Weights of a small GPT-style language model, trained from scratch on English Wikipedia.
Architecture: RMSNorm before each block, rotary positions, tied embeddings.
Training: a variant of SOAP for these matrices, 590M tokens, 4501 steps.
Each number is 128 + 24 x the weight over its row's rms, rounded and kept within 0 to 255. Layers, rows and columns count from 0. Numbers have three digits each. The size before them is the row's rms in percent of the matrix's.

# gate: layer 9 MLP gate, 1024x256, rms 0.21, rows 984-1018, columns 0-127
# up: layer 9 MLP up, 1024x256, rms 0.221, rows 984-1018, columns 0-127
# down: layer 9 MLP down (transposed), 1024x256, rms 0.211, rows 984-1018, columns 0-127
gate984 095:133127130122193144147095146099108101138107108107153114128153122111123119093165149158140070103161135112100108148106129119149122146138158135159125124149092134146113112144163100145156155126117117110126122145092167138136154119191175160143151146112155103115090126110104114090126136159194142149157151081135132105107108139104182103162082149117146120137162130110175150156145139116134146188136
up984 092:119104120159114140143099123079117129097123142132143099151153100129133161109120129120177118121173113129115155167145130181123145142142132126125120130144087092141116100114163115165173121146133126165122134098143138113136151116112167136115133144130135102145142101144122133075103169112165137127131150136138129119090138140146152096125114132169092138134151149119152101183142110093104130148127
down984 092:108118132147123125153119115156156116132162134147144129124136133125123110170128129106130091118150108153129097129108123130136130139142132140113147126143171102090132127069136141167147162180130096145152131142131108131154124101131143092142111134106120167159129107119081119139124109096090113111136142174130119126146090138132135137123175107109100139106110070093163136126105103168116129064178
gate985 106:085111167086112105103114147143164095135174143133108134187123140094171112099127166131163139118121082160127126104128122114141171116172159152137091118159125108167120107169096117118081134114110110106135123100163130114118126137160148152098141125130110119141149156172127129195135144156098155097103167156164155154121124136110156124102132164123077104132121146145114134114119112164137123135175
up985 101:081142133142094110133143169119104153132170102111081141112161143106138110144150148149157140089141092105131154157127127125097122129105085125104102146159116133152118104140157097209119125128131168139139103155110130164117147122136086174127159119149133096123112141126116105151126155062109171094116154134135126104123120178140134142133120101143172106163207148119118105103112136123149117166113
down985 102:120102115129167177081131071134161095118101108136145122115157131118131135155127151168154093096144121160140137124144142094146137139114085129114151130140121145087114159142141112166139089151162130132070149105135108182113059137088081165140166125116160103138176127166094144120116105147080113119144125122112079112088100113142131096126094171127059137074102117155118133091137079117122092140095
gate986 098:134125106157141141149130116148127132114120110150113100124141098107154137084170115119150118112133066097161127122172150128130125139115137074159123098071130148127096169110103132144118138126129087137141120119111127097196086145113163144157124158133160109162116118120107176107141082157143141161126090145170096152092143089129120095144121145101088129106166101160123144131116102124140142161137
up986 097:133101138143152150126139110134096132105099113128143188114117109186130141134176145089098133124154195099164084102147173096081140132114087133138108159166120107069117185127096093141119148172148141113087163093135120115108111140095139169107078096139108113142127144112134098131155173176126150094116122114110123129154083165168112128133096173127127133103177118132083102138107099161125115125126
down986 096:139132119090131120100139111154155139121123116127129155143120150106174096125145163150138190137115124132121135171135120131113118087141150138113106100129148147109119085127138166158158123171099145117126129166160152099143137174096110107149134158111109148115115110159117132171097145113180155118115214149137119112142123115088127147113081123137112135150111142132116140136137108138127116110135
gate987 109:125099110150143122115111134121114090133082105158107091131123094194147113106108113144161108142147149137088152083081103107111168151146107138125116126086127109139093155099181103098113116144178126117137130127122158126165138110144123096166070125146126095140122121119126149137096105170098104095118146114118137126146156112126123126132168147107160159129150110124104084105141178138105165165142
up987 110:065143143119129126081124116107138117112108122079151111139118164142120147081118116144101145133155108103142124127128137104161146155105125075116148078125147155098125118123135094132112108173140095138092159129154177112143101095216138122151115168109131153136113120121121116084171149108146097140121123154101117100155113141116143167116155122124101146143119131165128136123119131127145116125118
down987 099:124112100115123093097115122120111135088115127134115151153094168129113148143118111159134133080135169141198068121137143132140131139122120089091097099179160182097076109156110138064129142124147110146135143116105074121096126106148155137131120140132125090160140089135135091094152094110149125140147132105091122127185132128138117153160113130130127140107141076137161158144089130107154102146112
gate988 099:108166157142122149137103127141171178133158166160147114144085119122147138120157111140141162098127094110117132112148157149144122084129127110135154131134149148108161119132175135101173166188069138156118145123141101094137185134085128116186119162114194116090112154103106119151114122154148124151119135143150129147099160140098086169139114141101085161151134125179119101112119137117111169112112
up988 099:129133127116123124095103138096099109149097133136117169126106125117119139105133162091128110186129149158148126127099138115146176166150110110113123094074127049133120112086105123122116151089131150146139087115148115112117095093144103118166124107157163115116067093096119090132108163135142068128123132089139140102092168132139098131124114101148127190113133147128126092132137097133132112106127
down988 091:161130119127167186116172116129087115150150123129171123154142157093120187123106122132077135144147123136113119082179155092117104149128107138147111103160114147111120127154121122105114166083101096173136129147109140112131116162118132166127159198127129147122137124135140148136094099121135133150113132155138162114128074108123088117142093156146114092140117086117162142105119157075158083141123
gate989 096:136114122093129095124157094109132125140125141156125132096173131129125133120131109131122152110096124141114140114130111119082131132107157083118131084106109127142087132148103135148130127115155094141095140091102150111127133133157144097160124112124122092108072150115140114121119107142122093146134107085142120072075136143134189121171172160129133156093166100125114155128149133109173146133094
up989 100:097164139115132126158102102078083140102134135131126117148080165138109134108109098080128130105166117144120101147115103113142138119128093113137146163111166075102145139116072134131088154117152116124140134145119100117112149131143133138186102114122122109164124142110130171114132084125104117160133123135137147115103170157146105123140128098070156141147167116101150124138109155156140169095116
down989 101:118163124177150160124125134106197145172136111115159102121063169142114108116136112113125189119120142152136133143142118100105126104153132148087128145125173085162112102137107161121145126129071138140149145136138148124132132121146099148143150095155095121122143121147141152112139168146108115108103136100136177136123146111118114114146140130121131114156139157175161146139140135173124151088112
gate990 101:145160101132096095109105117148090136158165124083064114160149173128130129129134111109131143146179102169106115066153082126127140127124158151114121138135126165142129082123143083143125110082115085079165138125139131091127178106153125131161127121167141129127176158129109149166103087187138129088138158170142157140078090157069123132138145121161110130149166111094122139119123124130123152131101
up990 098:140169139129100106102105135135152096114108133126122156133149153089118130139162108128079087122122127151158119129114094157136148144116115174103093098111095148126120089151133157080134107125119113112132100120172140113123135090107098133128107127107128119082148139116124143136123133109104135108173129113112105136151161114099117093126135119077137137107141146122077112115143153118141129132164
down990 098:100127133115126088151109082141113152116121156159094080131087097090145141119080126098122127120122137118129136101144145131159121091140136094118135124148144122167147136144147147155113126121166109142092151136130167184101115106129105108111143142099124146153147162126155151159103106160103099131119149106185131137081159117168155182109152096150140105158147148154119182130112153116117165109109
gate991 105:161161094104136074134129155100105132156150143144132124149127115144131108137159136121146140109131097120146145144153174156117079124133123167157088094112100136146185148131143120117116080075155130094109137174162111149104114120129159136073140188117127116112128113132124132117113127114140117122130124145105143111112133118126177134120144138130120106069092134093125101132145132154190162121105
up991 097:101124126119156126155136095189159119087125091079156157123133138114143156124091157076116107120154117133119116140131093099118118107129138103116135123177138182150106115114166150096120112121137133112131069138148146077117119120120119125122121099111169145150140119120141108110125147132110116169116114104126127135136068081120116128128171095152129118137119108138124164102105107116105078109101
down991 098:163116101118120131111179137144119106129117110123083090141146127118163166112135097110090137098117142165106136147104109119077112081105143132104091134140092158083158115093128133157123122119137126163139099179115094090109101095153086136132125117152152103138153158154046134113126077081140106133128107142151149138174164110095109150097162120110148106150130134149076192126134135107132126138118
gate992 096:130159107156149122147119173163118110155177151153087101124114116145102131146090134087147106135115122096121142123142155149127089160126139119135134155117134182132110159164114129130164132083115131115095088123104137115160114108142115143131151103075122124148096114109128082064161118120104096092109135151152111120130096086116175125137114134097125145128151160116127108165127136124121083139136
up992 103:101157110119180117132126163103089129120163130140101102164131125151174166123098161110144141107085128120125085080160096115125089091113123144138135097116153183109124106146123121117154123131136162101112111113142171115135120160129119170082114140135119113128127117149067158061131085131121158103117116124143142103080107139128091090095124080122169161132104134152107142100149102113133103108101
down992 103:154160112120092093161127103115079115134099135118122124153198134120127149093115118103158091116121108100102130116130098108085126136088126165124119132113127137153126115124130116106105125078149116152126156177111176154137151118107124107112111133128118147143084068115077117082152148143174125078095172119197073122138159117077162127134101156134145157137180107113140154138133103136125161117131
gate993 098:142146152125080118119145134120129115151164147116125123119098146141120130115164100150161151134110173129138132132140099131128157114091182153155159120145150089106164135177124154105113079091172121109133141110112158150112152132118156111132138132090109138108137126131129182101160131131136127082078176096114103147118133108129140151151150107138136136113118136139114164149130149127133160111125
up993 099:093133208090156127099167151173149122123115132150107086126129085123120118106169112108119108133159088125164127149147116175104101171140132146113138156124155110151079126098127085131113162115133073095116146122078099121101147111176109098125108132128101141099143123123088132151141139095122178107120107120105154156128113101115125119136117129122153175135146141139155116154108110115167146124139
down993 099:121088095153095132115125130114128096149131149108140111170103148127101143145112155121125138134191130141124130155120130077145112111120115120136138109115117116123168157091119173132139135178155127152112144079160109092145151127119124147099108131147103153159107116125152037134089135125131090174146093132136118134125143105097161159140143139081124085120152114123096090127062125121127162122138
gate994 100:152121076134154126086120149114136103164119136127135103133120145131166122134098145097152136194134089110093132105097094111170143131153099115105110141148155138073089137081161075118131128114126102117094126123154124146110105124145119134153131113111159132121110116138154100120149085131105165147107168117132136150131149154149097101164125126122096157121114120075082153158117145122146126127132
up994 099:133135131121090131145127137142101127069151108148143151166104145133126170165140133157127119128123122070148109141151101151135151153127149128112147131155133121121104121105081124146109143140111148114145122107108147115086105187075124123120142152160128110191138139083101147117133144123106095093131066148113136111175131122138136129187119150107128113126114143098148141144080152074122168155184
down994 096:121126141158103079116129141122160127118114165114154141088132134151134103129128136120159159135145136142125128125131119128133112162115099089124099143134132132156111149099082171100150120126141099159091140141125140107087137123164154136154119157150171092131103140153134105108141112092149088144161117114120086096108137101102145090090131067112119117153127137152159154109133157125149146136183
gate995 106:121135132144120129074136127121111148131103116175123104171116121133153136151135106135136144169172130127154126125135113157116138128124123130119123087141141118117121143105098139103076115124109099150185124166110105093122163149126170130128168104131140105089131176123086094124147127122157089134125125158116105142152146131120109133144126104103092121111108128147136103105152141144103141112071
up995 100:162131116133117134142106128117132165139095170100093117142135155083158151096153108147134089131084131125098114126123136099141114113145155173117127132131136124125133117144120068103179104154119130120108132107142137161166106103116100101137105111132096109097150105093156126139114132105147095164150177133110162136069170129110109157129141164147104130132124089106118129137127098127084098101130
down995 104:142150081155132133121138136134164134101134150137082140104103125165131126118139132122121139126113115130097183150089081116136148127105099159108123143162131099110130149112097106161121156124121127095105144115125165111162145112097111112113130096132120098181106118122142073134114159122127141083063131132111120157138139108112157139151126100125154134095131140171128110150104111133142102134183
gate996 102:116134146132157143126125123106164136153154082115085124101145154126152082141144147139096124191124084111146121121165121119099130100141128133130113111119101169140137123123138119149140126107157122124135119167162140091123101147131110179161182134159162123088179137076089159119122136162116086113111144089148144132124159113159126157160091145157133136111138108158107113133125115093140113131146
up996 101:153150170119131082135136193158130139140132088157144107130133167169131113152101192155143117087113125129140096133127149108114109095132124101130154147132138114108113147082101131114109152152122158107143180128128122142135144140119178145135101080124139152138116092144125174128122190139094163156096102113122124164109142078138117133134167178111181137128115118097147137130131151071118135139134
down996 099:092142115168149109107129110144172138111113114125101106090151160141128128150131148140104118154124099125067136130083102095171120160094129116139142129105134180098159142099146100092122149153128131119134089118077146080138127126115121085145149148115120157120139121143150128127136135116120166139159086155097103100098130123121127110154158157194121157112141153117136146142127135095105118125110
gate997 100:116110145100142167137172143131114166183123146121114164165135098132130175155140161118129147144154093113148145139144121131165147137146089076150137131123141116146128133156169156138100133094127108138118128083111138113126089112088136132124106118130150112113159096118179165113126145124137094124118137155119125120127129123139147123169148152109122085123137110077141110155108142140104122111126
up997 100:156150077134142093137135142085133162123176143112133111110181128129065084113145133130160160084121123141153142085130118118142104138160113119091095127138128136108114138100147145094119147164117112133123093173157097106152126070105119108165113139087124103124109133114069149140158146165138110190127143103153092132114118145136130144108118128144147138088073097119140145109140102093145124125123
down997 096:145096158101081096092117132138116198121118125127150153103091133144153131127137123102152115128165092118112105145152125140123158114132112123091130129178146146112091158146119126135107123089123103158146124094136142128105094098136120158170097137098130176180125133127170115101159118113157097116136099154176114127157140133129138121165160090117109155145111122155107103131142122140142153125119
gate998 113:166184104145109104169147111135109136131136148088149132134157156145144136076138134119133159133142101147126151134137060118092109168107142136163138149113110079124118157136092144103175127105104113138150134115124130116142115070138145087168125092120111129103124111139138129133123103118157152143129153114182118128118090138119171130136121126107127160150132175105093102142161153119112115167124
up998 107:146141155147111122149088130146137127160160097098158131147162127146115120122065127166094125123124121155123142123121082108120092140098119158152156103126087112099123147127121132133164097138148137142116148133123130174137140088143162107095125167124158128140117149103163110157134128110111121115139155159102142165144095105155126167114121106108172127129125140150107140117113133130068094136142
down998 103:107163107134098093138136104108153091134163121088125145147086130140169116110116095139127127123128148146125130115152119119137137152111103154147154107117142122100122107097116098156131136114111107124134105147154168128101164107136130101157103142152106145118115152121151100124136150109135125104132154160103101117103145138118101120107110073114113135097127168129115131176127165170134120120116
gate999 099:159132151150146137157136119143171151134127108143106133127196120098144168146088142119142118116125127091096130150146132083153109135134134100089111152144104142108181142105097156157099118125122121116140124136140127116141106146131099150137113109124185121090129076093154135116141131107069094162163135144143139143102111134102099140172140139106132160086120132090132134124108127115146161136143
up999 101:150121082154140102156138138142129130106120104123113144119156085123132134131146092108078170093160158147136120091138120126155087105150147120172134154120123147146131086133157094123143159094148108100132100155151091141144077133092118165106186146142133134106131143152169126126137120150101135127111094136123119112118115097081120191117136127136137081140115127091142120137167119165139143106138
down999 102:087156079134122113131103093110136112164131124133111132125142123131152120125136103116109134144105075124128097111134148089122082106162131102127136079163090128121089134180166136101097137096160108117145171092136046116132121125173135151145144098109133121120136134124110140131132144124127166146093125122141094133119155109149131129105100131162121080113100159155131143130150127190097121135140
gate1000 101:134177110146133150081145115168186142137104188131100142112145125084139125089175147158111146138140146160115154119134122147108125101130138112124101074143130128140127127082143116109118185129132137083168148131182167111117134136157132118115058121152165115091149149131106134140146153115156119154140138151153160112113149151120142128130128133107111135140112111137130129145099124150130099128151
up1000 099:124144108152147084104159151108146133118123116155149123126134132096153103117162169143096145136166109143093146126158110150118141132129162112135147128146112160122121156120108142072135106109117125124135164076112139111102076163150104109103096147162109156123063108105108118144138125116146110090163150161115153144132114178144118131101137091130123167101146115126133133135090128104108131121098
down1000 101:134130137147107152162145176149137121097086118162169113145136143130107161133155129166120165102120110116091128141119128125103075095129133147102113097125094146125132131125134145141152148095103148112138106122125107141110118121155139145102109091144127131138081121123123137160137129116129146109138116147110120180082135170121120164104152114161130092116104144114080133104123130156115114106176
gate1001 096:146136115119122176120142155119152102143125126131148154123103139156119124102116146153086149122140104106136116157101080131111174125129122140161139129116096087148121159138086135100196094096100117108122126128116118102107141142114148143091114136106134113118155188124118150183138168146129117133061124152144164108124078127142079154121080124119120078097154133112125184134107168139113116157129
up1001 104:140119127132137108124101090119092100154133077119096150148089082140133160148125141174160147117095156144124090118122142173118108132169124125092092159136104139122181152081171147114119133151142083145127136110165147168118139118122144138132116133129112145133149118113133080129138119121123174083128157167106168138126130171081147141126134159096131134127161126175110146148113096128159176157105
down1001 105:138153128103167105126129133153126085111145115125100118119179114134125122163130126137151156162207135164141144093122129142156107123111117106108113081126088134107095139109134103106135132138129122150101152171133069092150155167146107135155120115140121095147137132092144145108083083095121088154125112144145124116121157113123108154133105160101142129120162118137156125158128139102133131194124
gate1002 098:142188112178141104153149153105095108147103108102116132111140152172144100102178137136093134132117110142088142141140162157164125100168140102112123088164143131138110141102123094084104133110125078104145109141146065120166144097162103100154142135130135147121158151109121151092119119110105140116098126172110083114133113152142133147189128094161076132127149148170140130131154154158114146106123
up1002 102:101090121112123171106124160132146140150121126147168134107141119127144147155133115098114106166146173117134111166113111160123074115087132150114119118129130093131122127162143162089099102167116131086097158143124191104147124101127114134121147106130101107177118139088107114102127137136142136110144083102114142110143156185106126171094131132123162126139130101093157168107143101103130109096105
down1002 100:083139121065085127156146148146175100101105143124104136105136119123129109137148147128133168130166152078123123141110149119131092159132099109148151160110157123068129099144151145133127110136116080111092116098138136085110130188128129103087158131112127107091131067119120131113126186131151124128102120123142131139134146123105121174108153120115112143097155156105104122094085113134145132099146
gate1003 099:145111156083163120116123059171117130143090133158154106160148097123167140137129147122148097147125133165133141165141143131093116109105142124131107124118167106098115116121140143137095120158120157132136150127157096149175096119145123119136110164091169150100124170145100131098120079135134122150133104121120141104116103126109138147161114097119155088115109154107131140053115108142080125102136
up1003 099:145140115144184123170135141130119109092102129169111137107169104177147132120151149131095110154154106177129119113091123144119115087146099137146116128125143128146137150091161090160114135131143104093134126111132096124117131141134121129123125099140153114107131120149108115081112110070103114124186088123161120132120141132154177098184110133132132138111093113096170146147121135123147111136161
down1003 100:089173115105149124138153108153165126110104146100124129158120088130171141129137175158143083134126135146093123175122128127147112141147117074132112109151147092116105162070121132098136111134128090134142141131106112130133113108128132118113118066088173101153132146090166148115130128100103113138123114123129102110118127082137116145136093149094128181169129114155176150172144119159115114150088
gate1004 098:143127145111169145117177126083082113097119087119084130133122137136154123123141089110137144165153139129148100143094180097114147122136143127104161115089115133142126108081068106087142108092121118146136172154103130163170100132176131140111101104084107112122143132141151142131102090152125140116147156109081109121094153166127096152190135114144135172102106150141142106138113088147102119126125
up1004 096:164156103120095089074156103122101150140153135134096132166119105119158100122170137102136162160135169101146120112131146156144141127127103108104117157114150179117148126138105077112139083134083104137110114130139120091082129077134132111124162144102116117121117140127148126088127105128111108128138105139155118113121147134092133163108119135118098114074110131143136142172115116148131100126086
down1004 099:100126105110126118139143146085186194115164152102097130178133145148120077156140146124107143138094136131092104105103112140138142170070137126100085140165149151151165150148136156104132152111168114165127110138100080123128182126097167126098126112125104155172145087134130094108129131156130136138123112113142137165136154158116097130129125168099122131069133152105131113147114135106180134082087
gate1005 095:116100140114134159113107094157108097151147142096137152117128131127128169141190103142138131113124145138104146115119143134089122152142090099139117149114121096099139138099130090089164148122151100180117123103140097122162108136126148145117163132091090137136124103119138181148125118184126104145079113142155168118138130110131151089117107149140112119156129155131150154122107141100141120130123
up1005 101:100133157145151137106142146134111111157123145102143124143139143136130154155136122139149165112114150147166145119101147135096131165181127126129182153142116160123103146110118133052090150128108148142107109123141091185130147121122179120137133102150088105172114067095105140112105134125107131104131122149144114119118127089136185119152124171148119159141169130140151128159134094147146116160121
down1005 105:085138116129091153125133170148123131132115118116127114100094128090125155122100146120141156148184114147111135133142140165088137119135107100131164144128117127143101159140141155125119092174112153110165124116127098144122112073141131143131126165146119153137211169114152065127106088119109113133122147111143147141181148106095168152125152064082093152091153137090116110171105123125171133142146
gate1006 096:050141119188138133095151091154121086113074135183100109113118139139130106140130144127090120171103149086162128135128133137128127133117107096107111118158131108151093138145116148101122168114089093153120101150128125149133128123099145122134107132140120162140191104128120114137180098131133088171137134144145112173122117119111117110138140132101148164157142140111133111140130157083107125153139
up1006 096:135146110087139110143134108108134114135134147129130163129130113176129146137160147103144105154106142103145128113092130122107116163088140154118125180159151131133108215117094159159108140153155141135154145116108147116132140108167149155139137105140149100145123118117123154126091140130075153083125132120138135148143194138086147115102115098098118123169119158091139122158102145147124134135117
down1006 101:093109129178087129106155115123092126115121124147142115098157148174085129147177125132120139175111163121135146116147107145129126128113154150152129119096111116174166071139149142101121104119109115127120143162127124173092091096181126150124078092129145162142169134135130123139149130096129108141092137149106106111112091107144139109148141180106154113090098118088133127145154126113123150130117
gate1007 101:142149126165139139141108123133116121143127144099125119143159148135135120120122138119104126129134158157146178097113136123130125119046118143135168171098076142133155137119162144126133155115105128153137122167135159130129148106148142108139156120111146146095143112143120120148171108139119075161144153108104134109134164123121104154138144084127126112079150094136117103115131143159154163137123
up1007 102:130113120151093100107187104123106087153081136151112161111122182131168134099093107096138101139110165148082110097124126114131136114156134090150099094092091152121132137164123135094143136107135116124113104146132080085122158123119140152132135112110130101102138128149141133113153109090107121099132138145101135164149132133166119159099152108115079177047160109104162112097091146118121160068163
down1007 103:105087117136138083128131152116117125137144122162127165115110142100152094103125139115143148101137114156111160121115089165131110202102149134151147118128134150104062145149184145133126142163095149112117152160137140181133126131146095126152134147155106146150119115095116135177119109137177114136180113139118103117112154096110103099131123109182119071121122144124129140126117181181159121149135
gate1008 099:105131149107101110144123138151135116112143161118117120105133117098155126128180138125093173176123097167085130151131127148144128152080141116160155083139181115126157130105100124125128131139060163137200134112074109133119089126111135110108130122123130161142070145143107138155075111135109171159138118117167153149144135157117155144175148148127103130132126123153114128123063111123153149152136
up1008 103:175112123134162121147094148149134109105143131126101129071124169140124112129160120087124138098084142124096138111103108145107126125114072102122125127119129132133117099129168146161118132140096148113106133160118110097074146164085097138143138108163144142160084153103167120152099123150143123129072149128109136112150102104163122109080174099121163143102131136109114133109124186138102121104115
down1008 105:136124119162118131152082122119144141094112141138170149115145123134156128122113140109112112096139174104151136155105118126136125120127118151124131097079161141127108081064152123129137152117195140098116074138132100132153169153091131117090164147151154148114167125108117086111136143159188090102131143171113163088118138144163142107131174139108135150170138126103138123168125163125094159130117
gate1009 099:098162121101121127164148135149144076089181141123119112100118148109109171131124140157145119133131179133141099144163155159119105121153146152113134124122131130113127112117125134109122152110097118128112091110172121137124104084098116144123106150127111124084125117146104099096154103141072171129159133125106103124143102085108119148122196173104167111158125088102112105113155087139161146127126
up1009 099:132164109170143134151080131095147142160128157146141154114101143097124147061166129094104079085103150141128126103090123115100143122141156128135187095151104128145142128150138158112101181159075154111107094104104137133131121120169109136164120124108152143146100149158144094132153129128110113128133129107120158148135132134144117158131117102126125125127110157104101118169110113162152120121122
down1009 097:130099107139088115149129120121127155141151094125151087148169136102082126153129092125107168090120119101132147059166115152131135166110167130090126151133111158121097147131119126142098185159109143163104130126113118112114149156140118130133150181113132118159120141131106130103112130113142110100111148176106123137099115153111120126106097151155104156155107107151127103130110124103171091084126
gate1010 095:151131077100126109155141102102106089116147117142161076143186130116114148150128144122146129148065108118107135130139135132131156167058107092134185148104122132088129125141117087123131102113158071099151144109108136125134125126135107134130107150145125076157152118120096152141151094128113155165110134157102142128159142077122122112184149153151133126097157153117148138118124104118161107134178
up1010 101:116109112097108145068108163115108124111120128154137120126117095156165110113151119123082158130134144148118112124115146173093141143131182162100113143062094091105104130154132160077142112140119126175140138100097169115114094153136144141130124141151123137144109122083147095149173141150127138130130073108099131128123158104156113103129119137123154162171056108180145093191151117146135114125139
down1010 098:166161106128133145131165140162174100121131118136130135167117119135074075110136120094137163115110082088133129129136142135122082195158115142097092141147136123128123122149181162124126141137137133133116091165132172127110102113113140162163139114112127172096107093129132113132124189122150100155174099124089116152137141140124141117113155142074126136104133135156127127094103113152119142093112
gate1011 103:147112126159132113076102123138142183154117160132149135111130145133124131118126111085115142120111111119130091127113148126133144184192160123123139126115138130123126125154154103171155148136124119139083160126130172163155119115104156129119126105123156141148129101127117113107119147155129093139085154174109111139143137103133132150128172132128125130176129137094098176152153144129155100159163
up1011 103:129169120098134159112130159112121146091113097201126097098126135149122110129131097125104160127155090099109087161103143143128135151128160160136084159082128084175129132146096130134106150153155163118129089118106163167176109134137120129127076126119111120122113095114122092152097161100140122145134166161150109165138137144107118155116135117110115137108146133161139115161136127132171153093171
down1011 097:134131137126142120124170117135131111136114080161142135170139143105122141112092099131151108118130118098138166119094149108114158118109129120175161127139095153152112159149114127173108116147145139124161153165151097152101125139133138156136086144131158131098132134158117135162129155133151155099130129080086175115111100128126132105120123113129091088185166121142153143120156171155130158129133
gate1012 100:093114118104108108149154109118084103112148090136133121096118126147121087141113166150141119144136136111082142184156120094095113112124092107116103111105142145118152158119149114140158137099160093098140148140145161131132132125146179093134109143125104110097112144156108119089139136153111123097140110107108123091100121103112107103147137095148146135154141133158140112087148143124143130119080
up1012 102:170171154133159156120109148153181156122120179081165150155118154079087179087159143135120146144134120152188128105111143151190153105120182133151129171133140129124122145110142087132099132106116146149127131125106126160130161122116125162122160124146135162190152121145148146090094130126106159128117111169136100104130147152107124133137127104150126143106152110129173135134111113129137111098164
down1012 093:112131119113100116123114155124157105118126156099099181145166110118130143102126132150089115136116124132109113080116128085147125118139138114126139120123110126143138089117145131158160145136130135111144127082119105111158131122100101147135118144147140166176153134135135199129123123117102120124119105132116112139165160182088081128136100100150126137100158088175113153171146112135147131113141
gate1013 107:153140100079140119124143093174171124146092098104117112147126130123085149162130139135135113130113167113122158133177057151142102098150141129132141136108147103127113094146105105105117095150174081094100142130127110125117132129147167155140101113115153105184090130143084132126149154148125124136130138171106088146146157146165130157123171138091127148159110122070119093108148104151110146135096
up1013 100:099138141130159092158124128140130104148094180162151150113121133101190099130158099142138103118122157133164111137114134104133091091079129085153180164104141102129120139141144122093114153146126161127138156154102131131143122129151134097088142149151125160166131144152153149138148116152126150151100113150147125120145140142160136142138144124082121061125114155171114109135164148125090134135139
down1013 091:122156140134123122116146122100133066102122127119096127164136112142139155120168164122147128113142088124155147219162118153146159144124150065130153122143117124114146101133127167117080158126108115115110135121091154119123128082170149133119104093137166158142147099126122114151121100141170115125107133136131125164109114108141143137137146115140159141141140086108148156128121129133077140144129
gate1014 099:137132157093143119110141081147127107156130133096189126153133092132079119143154120135095088099137191057114143150167170136158153120130139149116111142100136128146165131108122178136126146131119099151144124101125107092141126116133139173111178095112136131116132091162091164157116147139136115130188107142131128111104124122116131110133062128151137112130115149125104154158135124137146132146153
up1014 097:123122123111159113143116175125132170131135149133126119157152146087118147136114082145132125155145093167110122137124123169145078112147171114099168188108121102057115150136115096136134126202172098108141123136107138134115129148133094151132134142141106100119146140121168153107106065130154092127139107165119093111142170125118133126137096084127118122119120136110129103146136122115105043100188
down1014 096:096108153127154161123176142115119102134133168152131121120141136152090084093156106122138158195170160150155128111110118070112171092109116151137104099124133093150163127101126141148127121131126101123113082132136151124130081115080126111140125148118140136133108152091172132101129139072149115121147134134143138140156153131162109151104111138135128147114146194142090130105161146099127136074122
gate1015 105:132137129153113101156145124163123105150182140107088134161161140131132107127107145135192136165137087125144149147144140136078113114145130138083110142131114104064157150148114119137136097126105126144079143143152080085153141137146166101100153161118128114160132104105123119134128183145136136117105114131166148120094096138065130136141148134134120145134114171101107136120119104110183096133118
up1015 100:110132127141127122145153129135138135134060117112134139074156094141125179152118181183116129156174099133141088125131143138129128112133158114078119106128145142119136144140141150118134123131154160143098134147142130144121144134141122186142153144162080115167138177128135120113090127135136143154099114130101135146146125100142119140109117155109113148133106080101092108110078151118118125162136
down1015 103:090114117134125111106128149109101119141094143116140126118131090140155075126113150105166109109129088150152124125122112139148135148101089100125128105160076127107096112169157172118132164133150097076113117200120100117153142104167133142169134143124176126115113105150105144122132142146148092134156109158149109191092127080150095095128136114160146123148100173102087178135122123091133141114149
gate1016 099:151117082107137165146170154119088183141140112161124121128129119142092117140144143134105128148144119119118115132165087136155142140117121129164159153162156114133151160126133090115147119109162142115143116101106169117123104142119115108159121134106086163128107154162190108113130149145120127094130111126162135133137096179102111099126129128151131150121121156161091112115159108128178150144109
up1016 096:143112122103130094105087102151123144112118126164089143206135104103125126132132116124126125135109116138108128089139070151120131132082054116141110118174114163100119096140121092173138160118114086155135102127124127107146164084101114126147177165110168124121116160122129144145141073110105159116096144120085062110124098087123113129143136158138112157152145146163182089134123120135098141127163
down1016 100:137138174129156123128124132135124110115123140164135139164073076129096106186174118130134131122148118079163109146120133098113123149123127160131148137160084119124103113106140112077117141091154129130130134105100150154135121121147100130095113130146141123143134120151122122108086150176148192140098129137101134079141155179139095113089078110140115120123146111130144157145182112139144138105175
gate1017 100:139089151129148135117121143143155164076146172147118109085098128133092108093102089133137126134109141121113150182138141104134145158115119129142062153115170139122106110131136125130168149129126164132131088121134185101141130149144107074169122109120116111140167137166160168108094112119166097114096137121142122112116162162152093121168105145158135117138103130121150138137164107134156129177123
up1017 102:105122110205121114160112134126122119153132082131163178147139096136156159142112131110143121142127156118138130175121130145107158111159122122145178154123070099122122131168114123087114111157176131120129158118148118128150133135113148164129140135147153097087076111124148141118117072112136180107082143092116112140109131124160114091153118128154089110104145145090127112165125122101134115138108
down1017 099:102141146147171118136176090173155117157115127117134166124112135138147121132115154088119132166094117092084094139123098111138123123122108115096138132146135126137117141092118134148129162144131148146106095106166179114086117112117110145142135114132131122152136167119134127145063152157153141131099130116111118134150101137163188158096144150141102130147147154114139135098140103121128117107131
gate1018 101:095134123138140133128114116126177138144131148145115117119169156126123150126135150166141138153114088122132128140175142121143116127110167157119133101131146156116134121168089107116117128157105151176136165070136066139088127107142092161140123115107171110134132160096126092168118082158105098092104116105181152163073089147149124163126116137095125123161110161139122149130102101097129125133118
up1018 101:095156124134095104171130106136126126180127144096161116142070129150133104120160116142117135104147120129165128150135135083206138112150126118122162105114157064148148158130147149125127114130097122137103141130158144130132149101103145104125137145148078158143102173141159106146118125130128147124085084127126142123150154129146167077104170135142115145136154117112106135124127088138117138144144
down1018 103:153153119144127130142186130118098154138154135108116120115148170159155105152116122106086118082125185167163142115138118128136134130105143107084142136130119103118143160127151135171129100144129124154131106111166155169120145127130153096119117164127110139143157123154133150118156063125137107129127144156095098137139137144116160070126143090161148107098131104142099165133103124153108091170125